Part of a small language model's weights: no biases in attention or MLP, tied embeddings.
Each number is 128 + 32 x the weight over its row's rms, rounded and kept within 0 to 255. Layers, rows and columns count from 0. Numbers have three digits each. The size before them is the row's rms in percent of the matrix's.

# layer 4 attention output (transposed), 384x256, rms 0.245, rows 348-383, columns 128-191
113:151097155134144162184110153197140139068139108139100078158137134114122102137139124141124122160106145093135171140136123127131146155140168098139159143115141102102093119131150094173111141137143082
113:112082113137169135175113145105171108098147087135129152179131082143147131175173086148164148162189146208139147126156125054146149125114065125138134100144179131141066151130104140099100133134112098
105:149198101075134134160109116082160079100127109151121111146089185135108162130186164109137160137168115149145123186139106170056085143130190160133099107092133179080137161093035181215128134099135139
110:098104208189123134123160075124115148131116177114110131123130183166170124131106161108105101126140138165114123129133182111103138166150136093135188174160072156114134081156167110130116140140035139
098:102148143124070124136145127134108107130147148135153151070115102169115190107136155112152138131135134081081144084106074162102110174132119132169135103206109118063117100157086080045170145068129120
100:176121149110164157064138105153130153086123167069169152129119140113090138127136163125148121081122125091133162086125186129115071115188181150109111099070082160174119111105151121082156120114178129
097:150171146133125165129101105115091107118141136116116082185136160159198109140151089095130139138186196125115060103190099165133088098147094163103095126118101120190127120108154189099121142101134145
093:097088131049179105138097122133126139147182127161138143113120079090071103145127148142173166083115137126143093111071123169174077172160096141176088171106166115150082134126199147206123137097132132
091:188141158172130114178084128106148156130132134161084141133137151091184086103118127146139147145160127116072084136106142070141155176076154171156067211154101113133176114131156111102154110099077125
097:131167124143113148128147066146150131155115086102128089107143135165146161116172100151088124141076113169160154116098131103111119159128189092137132124101142131108131166113086084092126074144179169
097:155148082134128149130154091120165119201089166128150203113150133102078065113153075086145163115131106113126111123138128100132071108182156111083206125097129128192111097075133183139123142159176118
102:132142103123088146068147124132139119104135138149092101151089124198096115120112109123142148149119111174163113135166070073103152168123127147110152120137149085106163131127176147181091087159162133
101:067074108144143146166122103146090077121175069137072121150119186100135146116154131131144077164070140089070143098179151091145148151199118085119081105174164150170079109062164137104192109166119115
101:098135115140139098085161122104095086127181143167138084134085098143129120081123098111109123144161115103113121076134157116158096140108115171167112136115185206142111139183104204091075085146109169
096:121075125118113138101136112169182164138099119135183160124133083108043193113145106135158090129144172106208139094099144120100132132140121166156094108094094121183103132094134105121138140171130142
099:085125132176149170113082126121114123158109135088143120182096167131161138114139177146134154090108204075103112151085139095157145146082100105156121130117091113146122160125077137097155082084112097
097:121115122147189139187154143176208122099150148171133087182096120094144110161148153102105125207123114116146060143126094091112129093094098124074182102107136166169122154086164124171074125133110111
101:147121181121150089067165173216159084138161100108147117115132125082103092099158119144099088184188132188120105146135074055101130106142127112080136151071097179112093131177117091057183098118119103
103:119112110103147130123109106168119164121139100151167168125159092089067150124144095077124198103172142112174139124130188061098120166152081165127123141107076134116159119090141082097072156103110107
088:100136111121174136110127158108162157080132095157068139154155133149152113123108152087208086177122139188090140097149145118158105125089115114123110136101099143113097097109127129153126121174158170
109:167116134133121115179149140135115134116086213171128161160129086169133090190117058148125117164169142156105094140184143116154117102105097135052111134185119199102177151122090135185133060122139101
096:152116099140156086135153110074173161166076109206119121129156142093112105153200129186102094137147106060117144086147189165132139120194185090138205109077156115176087152086187103092149174117104136
094:126149180119111128125135118086145125146133144107111105136124194112124140099167078105200201118127139138139103136145184075164141211143125139164114163148089099074143060118116107159119110121134099
101:158113087127121110180148137160151085209141156133178152174054152094132036146135128110093081164094150159098145114093155102070061080128126112126115119140149119179157115141159128132159123142076150
097:121133126084134127160152132113151167148090095185139115142120141162112183142150159136125122064133101102159129145076141199171114111086188131145126108112161136174149160141158177129142172121095115
102:090122080085118130161145134144076101159111156128140110158133132156064143144122182168136085151075108109050097093124186158067167070134074088098174106173118135113134100113152157093109067151100189
099:100089109168136167091146104130154052138135135107119141111118155207106150149140127186064111138097131129159109181123114156144095135149132122158111158144028106196156136157246143153160162072133161
098:166052133138165107157186140123083054196131089135111097119144123154097102052101122068093092107093186107116101161105152093132063092156098094165104113120136132145143138127127133055085088167134071
096:168092188093089160136146115140162116135102153111148132127115140153120131139072144131120133200102142100134149121124124169133171082141186099135138108160174127159120134102124121135155180138140174
098:126136168134130187130130128131180134132154147047168161192103072154136168128166169096136206102106071126145102115178142087125115068114148103176143106100130166095098115120148098133161083127122121
101:128090157073125117126121171155139197122089164122113084065180119098112144101128050129164160117121169086127137136087123134101133128154075130129140166095121182096118170088126114140142123118114151
108:138188094106162152161127149157150120129133175125125155212113151069194124097129119151144134183167102110099097149155167071090130077138155117136153128142144133104164159118121174136136077148127108
094:112158105126102087110132165141127116171149090187116142146074113145185141093109108090099074136163142151106148140096142173117157109123128125142086163100157122133120131119127099197113096127112151
093:131109151153117193147172102081125184155126096117156167107069131165148108110115083084143161070107166106155111123169154140147097138145123167147109100106088137144110153084163082154177175147136098
094:103135143171104127173078103176079132100080157149104160182102102122099124149102148109162183139165107122190136144154136143122118151155091126117216109147130114119172078122166109073143115125132185
102:188127117176120098145154145109174114165103104096112144183155180082133106097147173134084094092146114128115091133091203075082155092097130199123138112139187134179137136078067228100139090125084123
# layer 4 attention value, 384x256, rms 0.145, rows 349-383, columns 128-191
108:104157136128067162076116145130107180160115145202091130105110157088128109142110157091145078086064116078159060113080103144082129165122153142189132180079127131078143107149092128196172171137113101
103:094120162179101112144138142102107165173114186155148070125196135107088139108080186131114113106087104088153133158112163086141148118128119150109139104133124070097124134135159103108124132212144104
107:170120071088121105129109195095132181183187120193132126156103088147131120153179112141114095145075113090103170125151082162110100087101111146110090100158120113149123164140138121080188178134199049
098:191085097124159138089131075154146138149132107103124113137095133145140051102118131090148171190153142171178135111096134108166135117074122180123134147055168097166143133100183152179110064181095128
091:143110137121083133162106120112178153168091131138086083141134151110096146110101139108196153164141157158119143157111154180104208190123117119161086117197164112127104099105097139235108127146068070
096:047158149118097096124134129158145143109095166111132121049143148085155133124199100178165098190083113145145112148090117107134113112121148114111159098131078124088123156075095061062114101149119086
094:114117124176088083137123163084173153143093136092143078180189146148160092135053207101021078170112123142152130111145181148159133133098131129082108111122142172142177151155094073076127104175140182
088:100115170071108120053188136100090112186142155131189066144196116075156110155169132113092135106158136132153158108075196125098137057184102059093118085085170132071118181093145114121085120100173095
102:177036176129141075167135104153110159151129123115185131172116085167178139157129155143120117123074114138117142137140112127129097098116123192188093133164162097150147092187119101160110129075093108
099:132102161133082160147114176113136192081129105108100082149052135092137122143097169123062108109094106131133119131100165144136139112170063115149114129124127106052183083180156129189115127069117120
103:116112120172131160112099128152148140151148111125136119055081131114142171158160155186054120104156157116090105187168126145110082099154168135085123144093123158128100129131120100100135193120116130
099:202177129082161105105125128105143163099069128095153156120075111141121097177078125132096097165104104159129167154124078141125150094084133139077166110138069133152143182136167130060089159143164146
108:176106194156124140108139155153183189160085189140163078093156154121169095149154180149117083120135136076074179132128073158120130128095134181104076151075055115125129108105158047104138139173115065
095:112133131124147084218067096114106040055126081161106123163207127126127127073114094096123157163164042152111095121169132157120123157181098129149167211166147091142130137145136111168092128133151120
101:124122091098082094097137123085144123155096145116129091103158101130117109113170094153134132126117113147098115133135145126055124113175136092083093138111142131105098126146168147141109112156074117
096:156106139148095150120122126099085133111087024137138121059122103115120096109189147093167128100096068107146150109156150160133095131177139131124138135156128119164133147126120171114207155107129102
100:106112123100135156164105093112078103124071135129152127206140154128108095104082144094160106150127089165096157093077218124175125144140124119180117143132167104083181120125179161182115106141109106
104:116122190150125129177129151131182132158108101139132091137119146122161137129127088146148063067100079148084090091164078159092126102163159115124119119110122099146113083140062161164102145130193171
088:120139185156136153165110098126047156093054151135155186107117123112180087127175086145090154124069112046189106137083082133080102089139117134118160136144099075113127135089121111091135110157119122
108:109152111135060127100101106113103150126210175119102082060105136085137154121113160088151127109130146092171112134070088124145131162088189111167143105092134113108195117130177138103098137154133156
096:092087122101126094200167176145134102098120123089104103162056150160117114120100124129150149174077108154084134111116166059124110156122105166105099145167126143093128085152122162149127059123123141
098:144110091131174107170118125121092150138202161116143154122091102108152102116123164160085109122113137127091172076106115126116096095124138128124141092136154154126071119159135128094142151137208113
102:116179145131100134130161125077132139111120149121090148142214152135150137102089099078101128131145076101125122170097157086175140146165125178095156103105134156100120130133119171102149135089115165
101:105180143139161103083148080108109128113171120139100135110106151133146119084036185120168164107113158164086101108133137115161191123110127122170100100171107116132124148114057081168137102127105159
107:158118130156185138098149163090086142099142096025080151068095154131172173100105123079123110128138113106169143164072099137163098163162115170104122112071066161124134134151155122105132181142145072
100:138118121081103122189077161117166107101181166130109131157101120168112137123128107074166158116148153118084085169125086137161174139104108083066123155167188141113121133132113156105098115062164154
099:081237112127132138112084217134107157130172165165116156118126167082137146087162124129129101104127077142082123149126126160144154118124125136091135105124115173128157143119107118142176179105146134
096:126086098140130153186102148139065188089156117168093117102125154189159123192138139127166160128176117111096062170124164147149132157057126142109160120123105110114142147098126149102150137153153113
101:140166119125118174132123078123107146084091114144081146169107158095142123120065073188131094144154148109083170166106080199139167152172060160102130063186208045146132010136087151114073182115141184
105:149109149169123114187173096097182129146191101175119146191131159174158105155185182141131120122140082111099147110170164147129094172175133131141087127136146097138119088130135073118079094108124134
110:083099150148071119077088079130124070054098142153139139071091121090123117129136128140170137116121109135093146162101132138125140159114092146130108061157172146075061106127173146158099118096104129
092:106148091112097180136132073156183085127088125118185067135126146111094152159095139131168127138082095136113140126132149084145156143152127139113164072121119135150104125116138113066097177138149111
101:179221162163142113128096160105159172099145143153041145099146167139130102128150128165117160108138093169139120175149107106094143116125141146127176111167161154143123089113129232130104081052163151
093:119131071133173097172138127090090157137180158110128158089107143132182103078127137140140113079154140086112132142128078124081171129109177075132080162179111134140186158153118132185210129098127118
097:127117168098109073096172142091129168102124092123122106064195114095111150169184048151165144152083123115105130138118120140108132129112108065164114120143148111127135143112156078102136132114135117
# layer 4 attention query, 384x256, rms 0.171, rows 352-383, columns 128-191
097:106126117120129148127152088109173111142139110128176142093122178113085136152126145107139082118150163135156129164139128128097171061178189138126141065112119096156111101158086087148075158121119134
093:103089082163135146108172093107117114081095079124118092143106141109171150134156116110114078177097127128169151125154085165118132142164125123111105175097170183173133099126171123109176218160186151
099:107105123113127101127176141124128141153113159169134170121112153139145115155085106131075133149171152096098135130140144127224123164152168108134139114124097118115112179163098133126122093138075124
089:165138165154128064113147115121166161140164121149142145194133100065151095110151149161092100132122130149132119134163151086089116148105153071165106076092173148076149121100105137186156130100144164
101:112095116117216107130179115157138163138128126150111074118214114092124065140139130185116081113154118104110122156118153107085125040123197115136124128160120177140144140131147141152157100100112111
093:172196153128097115152130110198123123126155180130133183163096127114116163100124090093096153163053078139128068153116181184106080090140072156178158113096135092106201148152088148117121170151091122
097:114143130132167070146137071049156104171155153191141156094116112138181093106088162169092146072147079112084123127152150163104078168054123102141097081135133170205112150123118110139135075170139114
098:100176123143113076116142181109112098104090135088114142121104148120199116134155098153109121166138174110113118173113160059121117173163135128131127170114079179154057155109175104135133082109144090
095:121124147141129146145159161152115120102193145094125104112167050162128087094105093182158127144126151090085165051133105116111096171147126082126068135102129137083151162156120140106196205119105087
099:089145114094081187125148152084121093107147137109104152113087090150160146180169198176095176173135098191045184110157146196081194110116184109147157125136184131127151159093158121117130118096177075
104:136180147145119161048096162105158205073155059114099118124155116127112207076120113152120112077149199170155113147072159173077148125111084167110140089141129113085136070168106116132125145181106092
090:132064104114108153143172117085167108184122129117112139166123156156081167182209119132111150093147077161146122081121106163089073119071097144112103133080092207121074169129116116143160127160152091
097:094123157109037176053146042127119125103171128088124078146134124125109218143098043145138059155056147057178164118045122166184194143108169145158119165099114142181123136156158137093080204158165116
099:131083135073118117086171132079099131150165158064119165082092062158150175148098120138130158125142122143144123175188125195152139153180138096121131090122158086092147142052133141129088128077136099
091:164138121105152116156179153105112125158143135145168103112153041100136168116122111099133159097163108117087152143099097200148139182150145140120108160135157142054155135147146126142093096090151138
085:164169130111144172121144113129105151148132115179096163148155142117138128112188154121193144119155088122147132147155178135078133111173129150121182123104151068111158134114136080090139136089113189
088:069103116112109171119086117136112078122137096206086133178154148100153125114133164124125158116138192107142082163115148195116113165125126147172109088088148099191142144139131158151182144093073119
097:123124164125079168111151094110150151189125095129172120117121131109153101116088029140109123181106134071102168137191129147112140088183130083097082155119089158131173049152171102081127140085112116
092:101123026112123123160144106112071128146090100189204140179102182097102115126135121119131127087129064113141099111134158084122100147139121114115179110121110137139131117119232112105178103108140089
080:093179111159174116148152053062111155164095162120218153074134124109090172122095171146119184131102183144159091098125116122137151096111083115089115165153096161095156194158138104065133145190174116
096:128104157109111185126204106141126096076129120199165116132135127166177107103090146097165117123070163099163124139128153126154158160091134132043145096120100103079116147191165108155127142121132102
103:165139130108182129149072168047108134144106175117066128127102100111129120155132120114149153142161137179153117115203078158166102114138077174143115132148139153119105102099123171124170113113061154
091:105029111161132150140121150146125147157075172151158159141152149142100129120118181138177120204105158062082164157115118130126141152150096136136118143147102102148131085125164153127153104111149114
092:145066145120087186100164139125174097144154126172134150089119134141113141094083103074166186174076104194151143103140133105168124124156118129135156145084099116141064134102099178091102183133081159
090:087089165161097065177089130143057122124137137157078175103148126096140131133130145176161134102148175110117148140096098227135153146118146111132148157058134105124139145178138117140141142106137117
096:084144178120169158122102152149123090094135081100153087134119109127095136110145162101176110117184104109154195050145081133140154107164131182080127151172126121150110121087174157120126173144110070
085:137127170175091130135153153106130149125158111167089126108097128104139091088189079140125175162137198090115143133113131118187145094079110157142173055166059091094103101184180150082141140124112145
096:160173062138149137151107144149156112108122151161082067131189160132154132149179126093096140110174137206156160060115161174131130106137162164142138138128127185145161125078114148156103159141098124
095:169101089114143153147152144134111133127076185134176124154095172182133143113053147149118135143160110155141158164129159110071072101124145160149138102124144135136125068172141155085157086117061083
093:137119081121171152161170105149147119131134154121149141107178132096057131155159133125197126133145098116114128106184139081095137146103105138123124130137164114087144089145139152140072083127087126
095:113116139108123130133080079140127181144086146139101136162161201089048099120192098086158163112142129107170161144158168070154104179141068116111126112070070134206137129203147044135135097133155087
095:160124130078136146165165146124094124163182119126092195155129124110091082120163138074058117103087112096173133141122078156136137179136130121065171145044124118140150110114131074107111140183149116
# layer 4 attention key, 384x256, rms 0.162, rows 352-383, columns 128-191
095:141139197130090140194126144130117085157123063137108135161154173123123074097096114193166140158097132137164190158124196130071112107079128102122181182164105091094104084135149199119112160137077136
096:139130114084093120115162125133088131131122118121120138092186136109186116137124155123180092082138156079124128083156105101128124068136116067189085099121143155116157142137136137112102167151065117
099:065165151187081100132133125126127130135162113115066114067079092113162121149096071148084160145084129162119163161138151100151131118126164141113114140145122089129113072134152188076043078080088111
093:140113134180137099137064120163093122096100105195092084206113142161102100200159096136171117111165174146097148118094183133094111160099133098158132141138140123139154139067156139118121150077157090
103:130155119142113159110179171134132052130100123063172064113162105103141081147145080118117151118112137126106098127087166125118090138149161187159105157154135099118136134222125150075145127142170166
088:183073100114129161146173180168103149133125128102151165142024163172101120120117173183146108173162112097119099134121111126132165085051124148158157139162085098139155100108132139100095121151195147
101:105136111180123113105129146135151117143125203122081153141074087140164138086097144183115120120083074139121084109167215076133107127113166079068132122152157138138146115123079104143070131134153118
098:092187170157114062137103192153115113150127165110119148131071092137210124109180087174082109128153102146141135144120099104175093152184166143114090182110110124159102072085165111125163144103174076
095:058126093125181156107127155115097049129195163122155061128150151145111156097102138154105100100130146145161118088126118121153119150141159131067094169147129144086105167159064173112109146145125129
099:074151102168054186136117125135112103139102115113093188131144125148100153133081153094085142134098108177142113140169127112195154167121093105177178147129113142114158175139167157108146134120127087
110:152138162102136131121159092138127190093114117115097110151147164096131165141137172170110161071112137150089136133097111117138170090151105141103144102101130161097166085105131162160131122180137071
093:131100145098131163180161074103086157143161145084125133108096146154147103104155085110144159115190130116127095166090123136128121113146120196112156149141104111098136170132085118131142106181123095
090:128106111099134159119089092117141168125168183166087087149108136195113053097133100095121101112203161119098202121120114156138135119084161156095066134134127105125104160156193156187153101137100136
094:118120114080089170123150111102089156098214127128076159073120192130091134128134133134105142134073114136068132206133158149130117139148105119115144117129174072151079148132132143152194124119156153
099:119091132149042099108131142159149128115140145184172158129104113196108165115170145133087177103090111101089171129046097147150134165118125129124128181110084112130150145094143092104123118125159066
092:147169114099105144119153162157085107084106096109107143164106125131125087121153104119139140135122156165067141134147087125089056133154171117145141077136127150087138110103156185126129159165160133
090:120113141073128174100071152174153160106079074081135106099169108092121132063153103151137138131092157103166156114184120168183157150114189143125115168097160157160182115108129127172067146111133133
094:192131162100157179126144082123138073139120105115143119078132131103149089088150166093088169134152158150073140139147160148154125154189084132158119117102133204095094141139125112075089168143143096
090:114144058157119150121111144070091120163158133134122177116183157121123151157113124154134122110151106109089085118169123154116099115095102134162155071127125099138136131115103075107121138139174176
085:172100158132151071110114122101088184130101175109113101095162118142110130071113134137138119160144124161098113110101087120097088097106112087106207133148076170145162134156076071100110221106120150
098:121125158110101105113144124114214120153137132142174156172116074125115076161155059175085184151160143131106069152157122183195125173155151104069112089108133138185101119135109175130117157126139117
100:062105175096151074123089161109120139112135099112116070160109191165150221112174106074157119123116136165111123152091082086175161127182070155083126151143108161127125124108183080138102116097176103
101:140108077151101083129121125173150104132091091097177120084102127125071181162109141167175135158099133064151171110140100132089065157143116108157144065109184122135126076112190080146187105128084145
092:160107071122141167182102100094128125152132097106097156054141161158102110068154172111099141091123152119166122133104084131097156138106119143117097136133138122148104126165136227096108123166107074
090:163150116121083202109093055147140121164075154136077124140190102108143091134104131163125155112104152194085141182088134142172089162160090107116141126133122118181155181211106139098117156102058105
092:114140102060126089126151112140160091130128129107133049155183210080102117132111090137105086146184113155101157164107187163144116142169118151123125142046136124093124110072070118162139142140079154
089:071129173134154113198103132089077107208077169187131124139098069165142137090134120110066155096139137122110136093080090169107178156104129155092063116117151146131133152106125116155158121132197132
100:168105148141164094081140125163103133134148136116207135108112133177131143101147133139189105108153174162071087087144118071117099099172151051157083141177120137107146170068103121147148096204142094
095:154100179103111116152163255112123085159132098104150156091114187085122125147135114083100095122084098114116132081115169122130122085110055095158171159113172167113123138084139156149120105144219100
091:119139117126126123134109116120077163122139128105180116104153154130078162103088136115132107136035176080145179134120171151135158180071133136126052134149096132091134166109114118156132148103134142
099:151144171153196110116133158088119083136122049152130135163186113136119065108132141096141088145181187095153074191143109139093149182125110135124141126069119112132099152144182076140110136149123152
097:122164131118110146083167128136176081122127060116064145186103123170070115095095124112180058117160118134160185067197107161117098144151151174118110136122159059188101134080107078110117149060160146
# layer 4 MLP up, 1024x256, rms 0.207, rows 0-39, columns 128-191
094:145144059101127127140105174084180105149135192061111109132133119151103144131111097137141067126130083172131120133084111108138154102167112127128146065163109121190138051155138112164133103084195116
092:109032130140064137141135078095139079125159111101133146114103113153114105153202103132181122140128192170147127138134071131164091165113185144114183140135170117141096155117121143113186066090106126
102:127117079116074174116089074055146170130159150120121105153133102087109160136139173126153157167136152114120106121151164137145107083088024108111158174102174108100162120130158111035171079107111098
096:205135090072105102155112144153145179182152149141121129160116158093092142128125128121168134148178131104139098129121098098183084122114056131054215151120096092153161130123119076185118144094133133
097:191095129143090146185101094102142171138138138117121153127151079126138115098103099122143116115092159117142178096068150129146172148094126173060122124130124117127130154128206128100158096113127131
095:176101138111106132171140114115096181183114160080094088097139153145146108154149087141146165165148104181176110130105161146162140147094144165038097116042159087135100154067093141072131123117165202
100:111148149112146107189149119127048108093088157135109136161112103134164138108080179156130131146110143068091174066056087138134138145084111049129183142122064089116144099037129103141130134111126137
101:124102142105130071153091130134138101130167183033124129188101119105143132058098102126155110153146161160128149076127170086169140136161087087082121145131136178093138118177103067128128144169123148
113:155159125129118090154114131114092145011156130132136133103113188139127063146080139118139113146170155060116085121171113107165144148119151121101143119107161123121102110163117094119091089156112136
107:130099177121118161125178149066081186149136158115190150104168073143112156153108153164143129151086112124056136096171148131112148132169095098135125045106083115104142157119120226114093157148164117
096:137125174027126125093163106138154141150184129132190157127130123057148080147087034141122114046123118093155104139135100083120103191104139060095144108120122135151079121123115104121118169132149138
095:125139068174082119072122087186087146119065157119145121126116099125125182064094142102131101200121097155164148127177145146121117172134119123155168134084189140074115105135107110104153110116163113
115:130145066140103158166089093119144113135082160110103094082121086109110110162128146068107102118145142143175111148149120091116152098125150130124148192142157112129156093088157139153170168117123216
105:082100088130104109128108159163143142144144188109147138112084090104093132121133170162120134159087132156130114094154148168164072162118092130176136113149142133147112147113141094106154095210123140
100:144134103162159087119088146114106119114123179152127129120112152095155162158095097091149093135160127143110115106135120140090082117124117141196078081122161129196155050096192144163142120075158070
105:145138164095151175147091105116115105111112130127053126121154087147051173128136129091130166096135143201087132127185141139160132103121161106052126112111126137131105149110079152140134110147145110
101:116101174104104115120149176065144162071073053138142166120121125127088089120130135161125105128118118083114104153165166067130091104139149141172147180140122079083168112085107101149195141144172110
096:168137110085089140200095191153136125142129086126122147115164140192118138137096100132165141098102145133104079143125152098120133147084075209103120191140161164166173129066180174159181124145123124
100:138122074118145078125104124137183148152139211166133125137185112106139110089104139147145123093126158111143105113171114130141129166154126136100115121118186122141163059129163157147084142093170145
098:088098153172109140156158149138160105116165220116178132132193100156201163149154084152133137137119187130120120113159120201088112153172115145090175122155148115092115093112079075158111100098177136
106:117105149102149139157097150129120147115100138122139087115115096136085139200117150148184120193052149098085118097136122081155147114086223103143102142111148113147144105143146078088104076087096144
109:150082161121156125178168093123157151175113063116177150132108119132178068118137140169190093134138094098076173115203142119154136128114111170069128179141110104116088112152174076171053137155118081
102:168071084078091176060143102116115121154127130138091132066095084192142078118085175137126104113164115155151143060164169133146098133162107165145162185141108145144097119092127226104095103133136125
106:113074128188154090073181138122114129108103106147123103112158107082148142154140110122140126118124145082097100162154164126146127144059158120116057130160114148169106152127136135158095097151122144
095:133144084067122160106080120142077189143116159106084130083096161129159107136114150137120127167137175185130161092153111079158156120142111109140141097172141197152139130121117142173098066137159107
104:158157137058125134161091130141121172089136103098127056106123111167130157124124073101151165081106078137105135173164152151080127134113134103145126112203113061169191156147065146127097111119160131
100:088122130138063158097148179178093107135157092118049091138120120096157146193050116148115088111124111135150127094179124102168156171110143122184151131113145166121119140082134106104122084108113131
101:167086158176114126081122150106125119074082109129155162143082175085148029127114112193118129125163158087140145141108203134154122174159121135129083152185119221167115140121111078115140160120125116
097:115104168145143097154114098132125144231112077102144106126117093113130151111116083134153086175150170155076104083106118105195086152148104146127074131168116081164121097110174058166150160122128145
097:185192130103154097167120152103140178131102112138106155156147114090121141121126110082128155130150110140085114119170151130130130153100107102070174103077206052127138140081093146153136113192191137
100:078115103114133154096132142111134119126128128089116191131155106110112084114133108158144131133156110132147103104143125109164088112145110143175101114194061130163113110108094147118154098081098095
093:131157178103184128130073096166149094100126139113119105131215179108136128221106088144181095135123100141153146143136145190082145133165115114106181149165117148122122100058133160162158062121190104
095:101046166070170120143168180132147106160136102113112113134143087118084147076151067149177173106134166152200169109149148134117117147142120098124121135162097152070171136144161126124083099160163083
098:157110163119149152118199125130130177135082180097122206164129116062102089130077067118103121120107056101171118083123105109133101116175076122143150166148023170102121089113132177147114161131096115
101:101088099109102153113133153153188157162141142118074176141104123163113095120136118200137103103124169111137172172065097105148136147130115148094202161090115193172094118147135144159054124170118110
106:076146112113144107087161083081115112068120196160042124147136119116140172137136168114140159140129156164134124122207131084140092125104136144107150155120113066124111145090157126086159124144127082
102:206182191090091122068156112130096117167118126102096136137167136121153168144146060154118109119146101114108105128115158155192128079117122094100149115150144146063103124125099122116102158170174145
092:108151163141092105139126105174099142092158100092116125110139111125129163166116129160087049090178131181106142163127197124153128145079183130162075098118042153211102120105088127157111122103163135
101:092124203138084170084152136179116130147115152162142097154073121114081130147140139118115117126128162135113106147058160121101169075157145108127141135154183129139144153127118187139070101112131162
095:181095121144127080124111118105179093125081108185153176097132115103098165194128144178142088171116125104083140142129168112113150052059110140148114148136160075086163156101158099098141173113136198
# layer 4 MLP down (transposed), 1024x256, rms 0.101, rows 0-38, columns 128-191
091:170109106123174133091134082088110145082130084155172145091067205078143101081178142139109148118109104081156121118110105138132125140162157098140101153082166113165101164155121180127121119155083132
090:102211075118163174157149104167105130157122144084148133102157132138183175080086142165071139123175086110082124139111172090177091137141141191151130146071131162052149153144087113124085147182126173
096:109096172223132169169147113184088091125088090145166145172146121135052130079150134137115151134097085200152177154108153081136137141116139064122118111136149120052137094120157124178105114146125164
095:154142154160139153144113096112165085100116150110169146166130126142085131132148157101088126160144167128068127080113117123136136198189153123076155134143127114134095157123086152143084060083149115
098:132108149170181144111150138095127091105144162131122126143135146119119142164131145155053069077097158163111038040154116125118083182149106175195160100114137152118128099162103138151113151112044127
103:110197114053129135152098159132120121144088119145166124139121118197124067099104115110119080151088152214107157158145116138117119111113106094089115066100180115083095128118124168164131114109098137
102:063130181095145149227094122050153179137146160092101162149077102151181200159158163112137163193168102108177144115108149178143156185051148100152152123116131112138108106147134118065102156202141102
092:091121054138158156167127095129139149127084070159148130123158089152119128087120187139119140079119120118091139136122121186126124104191103122143122129080153120158115115156229125097135089176119150
115:196134172153057116135101053125163161180178152186165115188109131115095137154121087164155120097161109079108168144151149124159153141110146172121092149126099118143115109154139147174126065138161114
111:154183130064098140146129135153093123055147109151116169127119161133188108130108052156129088136136142160142114206135067150133141123095118117021151087090154179086096095170107136093141062112125154
098:173115090171111117146071132147131150152113149178156141081135081129118150184174142125169083085088122115089150112127131133173155148096084186113140088115151053155107190147139148109174079163113114
093:161138131102159100123065099135117159113083147126149083110192142071152167144159114124113236137118127137179190162154151140215136160126142143140146146136087124206139125108141092112150055180128146
113:096154103110096131144164168167168117089134170171129114113197137166119136103134095121106142101114121149102045113072141098150142092095125103041098121120062130131127118188125081105115085151101209
103:092100093109127107154111109185075130136120111132155069148183127087147127142092154149073157144087145160101125134141140126177098056133105123141134087063134029134114167152092088136126105201107172
094:086104093128160124161161103096187168163134106121075108128079131185097107137215129122136189132169157072135098068113101166132119109106140110104121187140108189167138134123093113152064146176113085
100:135086164104162123149139132154127094130115143151088063158189150158080122123106151115130184081139149081117149098119112133145129155109124116130163145135158145135093113077149115125097083157117122
098:165129157099131119088112089086120133123200137096122147101114126133180115114083131102153153095168081168148144117157083106151180140124117051139093084149156129134081138124151143138176111105118124
090:137187097148131096087171088113075178155094156118121094059178132089210180066095127139154153089160153130090100112080122126152165117152123141094059122123168164161166148095162129096126132069133089
104:172117135123160131141138114091101165138155160136135118173141070154146110140120155110092136205125117167195124143169118184088101143105132125123132070113138107176119107148134113150146066139116024
101:137127229146041163132146164181098115102110110139128167130118109115083076125125075054101170137150122093136112101157121144092102064156098150111126125155096156159132108114089130113112103148179106
102:100106114133099161219081157180155106112178075152113171127113130064099097103125126101134135070075097102076145129225083119117141088165156168122056113173074133150170133092122171125155090112168105
110:143087132157077152119165130074101138204130136116094121130109104107170090107127136148183110160147147117124147148170112160193130148184158099090121176099151152125135094147118139087066119175109109
101:111157164095126103106104134095096050174142156100115146123150138106174156124105135125086163195099113120140116106114137123128123089138020091120110137071130159128114156193063093089099158156085149
110:078060116115173133144079103112082128110070109165153123178125152110173092124085130159141160136167133091095113148115137181103131091102131145163096149139169146107077115132127115226073138121142139
095:158088125141176106093115112097119068182119103152157159153137111075078107147187166164129138159109118118108080104104132077074162150106142117130153065052125154153098125124142138125147118128165104
095:116152163143102116136184097102191138122141098149119125110132140151108096071144143128045123041081111144143142145139102087088143164138125100172181157131125133135153115112152123147137134116144118
096:127121113086096054107111153137127089116136216150161172084162091103127108135168126106120142201103125093134136144132102099086116070094129120119124078075114098154118151178151159126085141194130139
096:098107100083099133124105088081124105131088100068123080154129099198107181108137147101146150109169158108070160138194127168135117108052065118124167129118129107136147097112104202118100097107146099
099:146180112189108148141095146140146147094115101111127179124135134038116107140128109147134207147125153157147180143111127105107172120156103103149128176138125141148195085155182119129095077046078121
100:089138120076126109115107159142163105111108173139195141140134073118159139106107160154121115174074183167111139135060144091199075095084070156156146184112165170118093137134134126096119170140164075
094:121139127101126133166134097103064131086174130146170114116146118112124139194134133114105156119104122111090118088175176157111121173108156172117042086166151179121096132222138120150102132126131094
090:134059148098113114131160116169081153145141180077122110130094150114074179121108121112121123138119149128086116164113157105168064122150154122125109139173171167142120119199090088182139148162125109
096:115191162153129159194125117181144084152166139148139112135151170114167130188149165119094115133138112091085089132083144119144123097138170098118151162100122138178120117152040142095161154120058181
098:090170138116146139146108149117074100103033074119143105118111192119155089149157151102116170168132127102175163145114153150146149104118160092120159152071106117129129167102137167156096097107136084
104:145113156127168124208085155106097030156168163106098145133138155106150141174178139104118130139115133100085107095088145139087107089146141151166065123118153124093122152118092091081127109123136154
105:163065173169161126128169085066154160157208086155134108090088151189145125064136117129124125107126054097141164159116147125151118142186143107104080081146137108094179133173125121076119155119160150
100:088193094161135142114156128136155125148130112148128160101111153062080146150085119150124114145168139111106165135113124114150096157121151114130186066137123113190180162148107109163115169098091121
091:090119085208100167141098124122143145149116141125212144111151134125097135139110188126154143129070094121164142073086129116119125188149127127142150187099147164162174110074153154112135147218109145
102:143106137193097155126126160146148118133132175081160073108138115066126148151108058087121121107078154133140151179132106151131150140150103128111176134098124150114147157116093030137194136116125140